Part of a small language model's weights: learned positions, 518M tokens.
Each number is 128 + 32 x the weight over its row's rms, rounded and kept within 0 to 255. Layers, rows and columns count from 0. Numbers have three digits each. The size before them is the row's rms in percent of the matrix's.

# layer 2 MLP up, 2048x512, rms 0.0876, rows 1291-1340, columns 320-383
101:134097108148119136151138034163122090146092136098165164079120150121063123142067117141102129152189121173129115102126094131102098130130166158158158135139095163125061148140125164147125074149120116
096:184180146077157103158050134121210116062104109124115115078170098108094072143099119128138107190108119098154146137164152102141153118127071138132126088101161083099035135162090102126109137143086137
090:128175091111121117176161124075116134102104102156113116116148170097096136155134104152205099150072077150120156164149139077068049119133133143134036158179113101129197103117104171153164163084107139
098:101141132099156176181131093072171169155145086188105061150113129123133135127098152170100127106127107150093121138191063123194130093137091101106071077198145166124088110087153094071130111170189105
103:097156156092162144188098114097213142102176085149063114124173106156104144170180121158112134087100148113118162157181135103119115123178133135162077128134195127158134148070144104124091131142174145
092:148163131131113127142070184137118091186163172133127063138163131056145158078110099112027107126086096105111169101162155143094128108135106143152137123143181104105075119158132156147088125101081115
094:136148222155100164148155112118149134154137043054121160096131148136082138139074109087173071134136124056150175111113116122133119187185100166161151154162103133140124136151118110113130129141123141
134:080113180092099143162070104159119190095101143100155155138109197130121114138133103073113161178174156096109130164163116122145110086098168143147147076071137092162162090088120182105117103093080107
101:121139102119121120162122168114132111083143141148158107153173114147139127170098098145127157086114133094104145138163103167151116130092147187115139135130117153136161158109095122162072105088105157
104:110141122161145167143058176138091143150147124105119123140130146158093119062130082147157069153187125143153109141152130114130121144144092093147154138118105166148106131110125100133107143113124187
099:097132119133082159104075157071151165136130091131140177110149152127069105166144139131126080142119162075091161150150193123147109149128173174132149142085173151126108099116112204115150153110124107
106:148108097122158138079150130145154135143156114155130106132123169098147102139111131113127110105130148118161140161131109104074104165108183154198179167136121139134174143083081092138138109118149098
093:147134181147126141158078125133104143117114159132090095098123106110164169143146145098078133108079109112146103166164073147102119101146147149149132134113102145105100090092129144126106128097128108
084:157114189088099132136218141093119219148144057163137163148130114144150091139140169111119150139108131064131151153111090115113130096168116081139080107132108106109142116104088179054179046121162087
093:158151133084137138101155123156074193124109103142102105080143116172155106130101098133160132102098125076156085110171130151138106100172135188125098106097147127151174105113146127175136201137103079
105:097143125128129125138193126131099152107182133115115122153113093077070086115110052124114138152153128156140115154190109178179156161118151130177165166133112098132127140144150069109082085137142220
109:057143168143215096072138123111165130133171144070169093142152128136101140129071148141128154129130135147157138166104105088127173082113085151083153120124157131133140130107149103104106104125136081
090:099130161080132121141131089093156175098073105159062108182111110106155079106102129115140157112094102086101126077175131152149136124129107179074104196163104137152182194117168096099102058135129182
099:081115103103183126069158087139080104199150179101106138162115085160101160107136102105080186128154135081107152099146116185087104203137163135179167103117091150158125111051201132158108141125118129
096:125129128156129104100098136125099148122181146118133141108114143146096138092163137097160083086071082089095099140204105129113142072192143150167099113070145141148130107169103151157164115094172134
083:130199124159115137137069112116080116160144099132088130138129097108132093093139111113149139157135150084093158082085117142102154154087139179128146094117198126165083099173179154135148067098087102
105:136137086149109111172107129097068137148113139146156080149116128146119126180098103087150156124137153141178100122132124197131110079126113163111095146165094101094115165101118097084124142078138142
108:149122126132090184201120165118097084165104114099174127107102119096085158082145177147138104109136155131150119087151139116152144127166154080129166165106189088065166119143131123132160116134092112
112:131179135105164093103080110170158096218129160156124087098143127165124078093166101181093131121138173159101089160141133148091073103117158136147128100157080103108138099116120076143161152176215146
084:088089118125144158153134082178096142095124119154150127110129208152139121115175090086123056185185174143137044121081092173201147157144138121167136130169127105113219145090132081150141169128144119
097:133104118112128090088141067140155081111193157086107158121114192100117146166150109106159150132143132123148104180086078116160169154157177168166138103158165112172128073188178169078131116111133077
108:141152111186093140121115147148111123152155150105133091127143159165105110138077162077136122127111138134078150111095102095146146119122112176180084178099114134092106080121172097121110212107128117
109:112141113099119103052102197108142127090128127087145128115070107157142086173128092160096140146183102152138124074099089184107145173100183140178167153107131162146130124150137054180096165165125165
113:137147120097096161122105097103164113186149097186079109145085118105166161090153143097156139081112093085158140185169101098155096145090104154074075131188097105133121145118164124128192100099190086
100:083136130101094089075120085126193099061142120118081140107157043150142161096131130123072153166156112101126073129071126169095100094115155097148071158132116117061113191102180106105108172102097166
093:134131135112117109100128117108102091065174117129152119168108149071041133100167087086123148190160144164171156159074140134171159128142155225166175174139184174078115108156108093038137120136176123
099:124091139063152147153092149065181128132087165065073129060131130124136129200146086205158080154091144052105129152145138114140132147120106167141146124141171153129159112111183136120109174142152127
095:123149131104133105107121104155103107139215148136156153153079158097147139173102158188148138113123110155115093051085090078111125095158165132102158122097127149147087117137109147199117135129098131
108:131092166094077167130160134079125171094131116095180144190139072114176142099148140160150132147157132099114122125161127163208114100093051176153112174091119092155105145131139098133117115090100130
096:139125192084148179107082149128067155115109095166127181144109080171139123097079103090122174097196129141148149098114169159109140116098151174102102141175187100115174168142158124176129106169133131
093:115126072137121136091164123194173069142116136038106106130151149139122188082080146127092116119155077125124131148177167147120159146186094083101122142152133191117153092073191140073130133210129106
102:114192125155151101116109074138181150109184128127153155143184112149109134123156164111153129132168085150064134120113064117089116166142067136194125119117106171128141052188111128096076181096106154
091:135121119061118122123110128107106189150111094132098086133137119075149114172164101142123139201060189052143093131109161081124103135115087102180101106143115174133108167138109077107126147171197142
099:150155080114133155143120112107156123129171099132109138169134102083133130089118150163142164120117184142111155151149185143185121105137181121174067093148113129109123106168179143138142167149142080
101:115106139104163080130126121094085108104124079120103158062144155155139109139170103116171145131122169170107123107141141131103164217136084159150115094116109117195120144120126166060144114109127112
117:138055144096151175127173081079157141101135079081102177117119109092187127140159073086154105123105147022066172166156068107137133102084116115094159098154126147147147116150103082152108106103150107
112:079132174130094137151132113198162166186168064163129122170111157151123136064084095164114120134142161132157123089153110170131099100163152131067127101184110158073064104158098180123084190101124117
091:119139131090149076122112145103156070160129123119219149154137104125102132103129167182166155157121152110184208114119110132143079137140143114143121074075125142099129169160190085172135144090143147
114:150131136075078108155099068148095130117170141108158136162080167148111109065088124131133119137155092120085159136101065136143177123111185103142148109103159118157127108101193194153137116132131105
106:192104088181114115159150134123124114117098161119126112088084150167139141151084150156088137077086113138165133162116124159116149087119095172114129166091167129124098134108137128163067159128120091
096:141146102151128197093129133153137126132126129180111135135121203149147085103098145161115062076170138174112106083131111077117133115150108081092149135152121127118142163141047055089175155092118076
108:082144099111131159064146098136112073107107154140128132130112138092143095071171071195107094134142101147131176126141097125115147121065125152115106111194142158127125107136170121131166138084148163
094:161111109164122131143100132135118162124167096134162113060136123119128146156093155120083118103115188136150105111158172142105125157101120100177161109129147123137085076203142141147179044188100109
098:147178158088160153158105039163163134089111103142123143160160098128129106181137163180173123135150137111122161120149208013155125084094117186155123137141145148172187127167154139067116160120130109
092:133120094183114129156134131122116116094134142123115078103126083109089129074116120151100094093194158135167144112078162143152133127082139130111116160159098157123118168152158092064163163154086053
# layer 2 MLP down (transposed), 2048x512, rms 0.085, rows 1291-1340, columns 320-383
102:116129062154120124196092090108146108114083144078117171147123115170087125086113082084137136173123150161143075123147086190082081132165128149059098091154129149105092122037146129057075141115181059
103:075132230111167156140112110154130153127107070155134163170118157132109099102093108142169118096110093137066104106141167203115129074108073141175124134128058127064081105081095129082070103122079140
096:154087126138152168123135188105157121131159081127182118093114080201109115064127124151083128103180183163160128101164156170128086154126130103142128136126132094089134141097056130103105117109111094
100:154116158138134184141134096139104114114119102146130112130185198077094130141161107096118064144131137120109152161178067126154134164141174123111059113122153122150086116066114094125161083112153088
100:179090150139151174122098149184129098100152112100127115172116134119157122102172098135134098124139073098109164171123064126158070141066144110188078074078117108189148185130168135127105134106167125
097:130111119172190160145150128062119137150126118154079092178073104142126114088100113116139164098149145168218159106104069158071093132170139098123204087203122100156109157134119158113141187184146174
093:130035096100147144176124146141145161133101120158081081134139132174144171095175119110148112099170127065184092147139148132119111124131128135158108144142129168149104102083125119199142173162149117
117:102096082114142122117146106110185172091105146187154109172134155134068113122120171052144079119192111085106121060096144145087126164108172162156184136100107150048203086084129130163186099115130194
108:182132187169080131098156124087095108094145133173144123140031157124135100172129102141147154095162120092136148165117138176097142117118141152156103100172168110142129107121141170137129165106140094
098:139136168067133113211123176138087088155176159179126112108169139148104099204155162085141153131119147174134104068157178062085152106119169099105104113153141121146142122182144169096221141090113129
103:082091158141110121060123166087143143087193157086111082129111151162160091165097205129097125164130154169094085153085146085099152105134104085134167126102152146127151099149143123107141142173095139
102:152071155128058102113138092132057146090148151188085118131178167057082126095152126164169126139147122081169064109070135113182172125177205044176148162083127143117064132162121153130155137090094139
097:176129142133185114117137154121063082110061088144170153115138136143120134138110164105096168133158145159085145129172110128135109104129086194161136162134145162145104082117090096099131173088161041
096:106133096136131103117116047139061176124110174175104154168141106146155164130139145167111145128073108135099105135098076083147117127095147155059137138186153122138111128126104123207160134185151091
097:149023184135134095124162147158161113194146139198092146115123127090116081133068178101124157108182143139074160091045119171142155169135127093128124186078093159134073128175106105046094143159083093
106:171119129049145160083156162164177120238108090155131087154133110129108142134123116143153099110139155172114145115144108146072106184134114122102143080104172166144124114108146082170048139128117114
098:135081180137109130148102133111102122182161119112207176134112128143122114132131161158090135158138092163108141137181085108122118226149089156119080177118158118196151142100166104133176077196072140
094:205163118097100179146164140132116183053105104147135138135152116130152151124140098060141144107153086157147077207152179122193148179093108150070092127190054117142091128107098094097097100158168117
098:101107093103082125121105131112125145100119118071068087093127141087117114123130156180136109094153123152117097159106167163117066071126119130087153094097124181102113119140133126136166105172118166
111:189109131126119161112147114078109123051132090144169124109093142138133150142100150130094083128133133146140151127161123119111158103130142126148114113062122086044108126112101134135117159098155126
091:161122114168058140193106109172142142120100108111114135158144154177113077202131118175090173174130108115132154088110182113107125154072146120098141080111125141161151062111144162092131128119131039
103:158111122141117197134093110100137165128121100119141138174139102178095122171130160143142086107088150109167190170061096134157093068168080139107139198088106094110176098156094159163098169144088187
108:160089138106154105147190094100106101105156107144140132118145130164152099069154154126110133108084055160153121182147081096119137107158097086141148132124106167164127097145138116160178161159071112
101:110081156086119129148142151146141149122152120097130152166154165087095094150140158123085148155108096128051173100075102095105110129067070129106110082137072136202162127201096117108103031148146167
089:122139161100105094154125076128090149122116088158139132126072104154076111142160062138102125092125083121067147100148113079093149173095156169082116128141124150174105149107133163139149134152097095
103:157156143157158107136119129114132082081137192156162152207158062052110160133107166141057112091138127107165154117072119149091137116113117065093115172174089117144112102155107169111140123133175140
106:140074169121086119164143086094057117153181126145095084114144159168123111150122117139156103080131122087137096183117077129087162063106156104165111136076120106170087096116118178129100132156102120
110:098143169118161147110104096069091151135138094117102102141092173167193163104158135154129083098102102131117128138143115160080097113103191144081107089126097176058116056112150123131100158157153096
102:152132136171118095127076125075136120131157124151157169157113159121155126116098134121096112114131145128120107152146100184154146152137062154078112090084069109155231186139133070136124095151140057
094:108135154135100183151188096157049132163119146128143106158180141162102161163104133135139171113165155134181146149091124121117120140057148125162107081118134101151170097107108088163121070118064078
089:091094105146097131174123166113084118099133130138162176119133185072132138073156123151195063128146173074183113090156145124128169154093165184072099125163197116153100087171137161193187139167093158
110:105133179183123157070103149081140143132129118111126186162041081119117151100128121190109151143127131121118109144113144186132078098156102163132113153120092144053074114188122108109129099178098090
099:097108132097134171131143163145151193138094127133122111084094130142125162134158060143129073141164091128111145082177101121158081173161102104129191100132133104120143137136128089153120194146166118
098:186162127178119128163199098091122112049151112117138063114140167109128129059132099101116143178090110087135150129104095082102138102090135120110172065064100143129100108133126158124101089148121126
098:149114177029166162130146133145097164098072124134107129172143192149092094124182057128149125125122115143125143095119074077188162158130179129213136111117161071127118126138224086112238147110152134
090:109138065102160154161163157165108177120177139092079217066092114122110136168150121110110201118117111112131154089177150140158175037148145153142113178148077116105141224148106130124128144107125160
105:103129081158117087078111134072081099135194121099115084137141128178103147105161167068144073166160100103100100152111116165169136164149132118089149091136143133164052123068104180100193181128104140
103:116143206145175111057124175115158029119140128044090108124119125145166051102141084147087081155086080143183167211094152120133120068137073111114148118079148147103206151134128023141101178117116142
105:102188131196151101167083088127148150150229144121077118138146090136149095154135113177091126172128157059110187165127176169108095120135141086159077091141187137106135094126120127076127134134127120
099:082104144141098093138185141111150070110095087150107104115143120116155087122130091192097079115123136164100116150131174174137176123128115149118185105134124162117084139154134155156084122087112185
101:110168082126128147146050125139122166133142138158087103169110102125095194132115120142115130106180089133143090110145125114131123164140149090106089160145104146115091141154124124137133194180091135
111:139147139106172157112154120132140141192145086183089137120167112188149180162167148152139084095075120148115134122082168100123074101187167095140085215180130149130117152172099132125133168112084135
093:125147101097135078141108138101171127060091124142088110102149109145142106141140118120086153142144128156113178106125115106106121096118108170150124086093172131091130126111183109141200113063169131
102:113063078194112069074130115093123145152163165175189156177151107110123164145175140097157163103153127098114171158074096106119148092099106090120137110093132132113160131113108096100152157158129151
110:097119172076138078155109109111105173127104122136159126152077132131136148154159147159148099171163089182121183120098167150110113140132087090108099100104109223134135167118186135136150157151118201
094:141113129126087075151128033147043117130173143109115145109086112119062084143106055188078146129114147039115110134116137160189158127090123108134136174143147111156120116098141183115115121147111132
093:134128119053118166144121106115179144148135139161159255118167116095111103066160113122120171113177127131089121214113089090087168135156138155126104190120146126097118141161087149168225097166116136
102:160177175201147128175073130129125115140149094133130092162131110081132096158084064123168110156061146087120098160096146201123093156045105119104156105090132107094113171153073195121103157111132159
095:100111121199096131121073171149148118176150165133164080131140152096112131126098146082141123096144115164153160151120091159122143131142147165109109156094095092082133145124139105113196135176175122
101:154133105125139168069149151100102150183153096183124167168093095142103224127143140175138129135116115154144106137162126165148139101126135165151141118152104180084105108135121120152137125117080170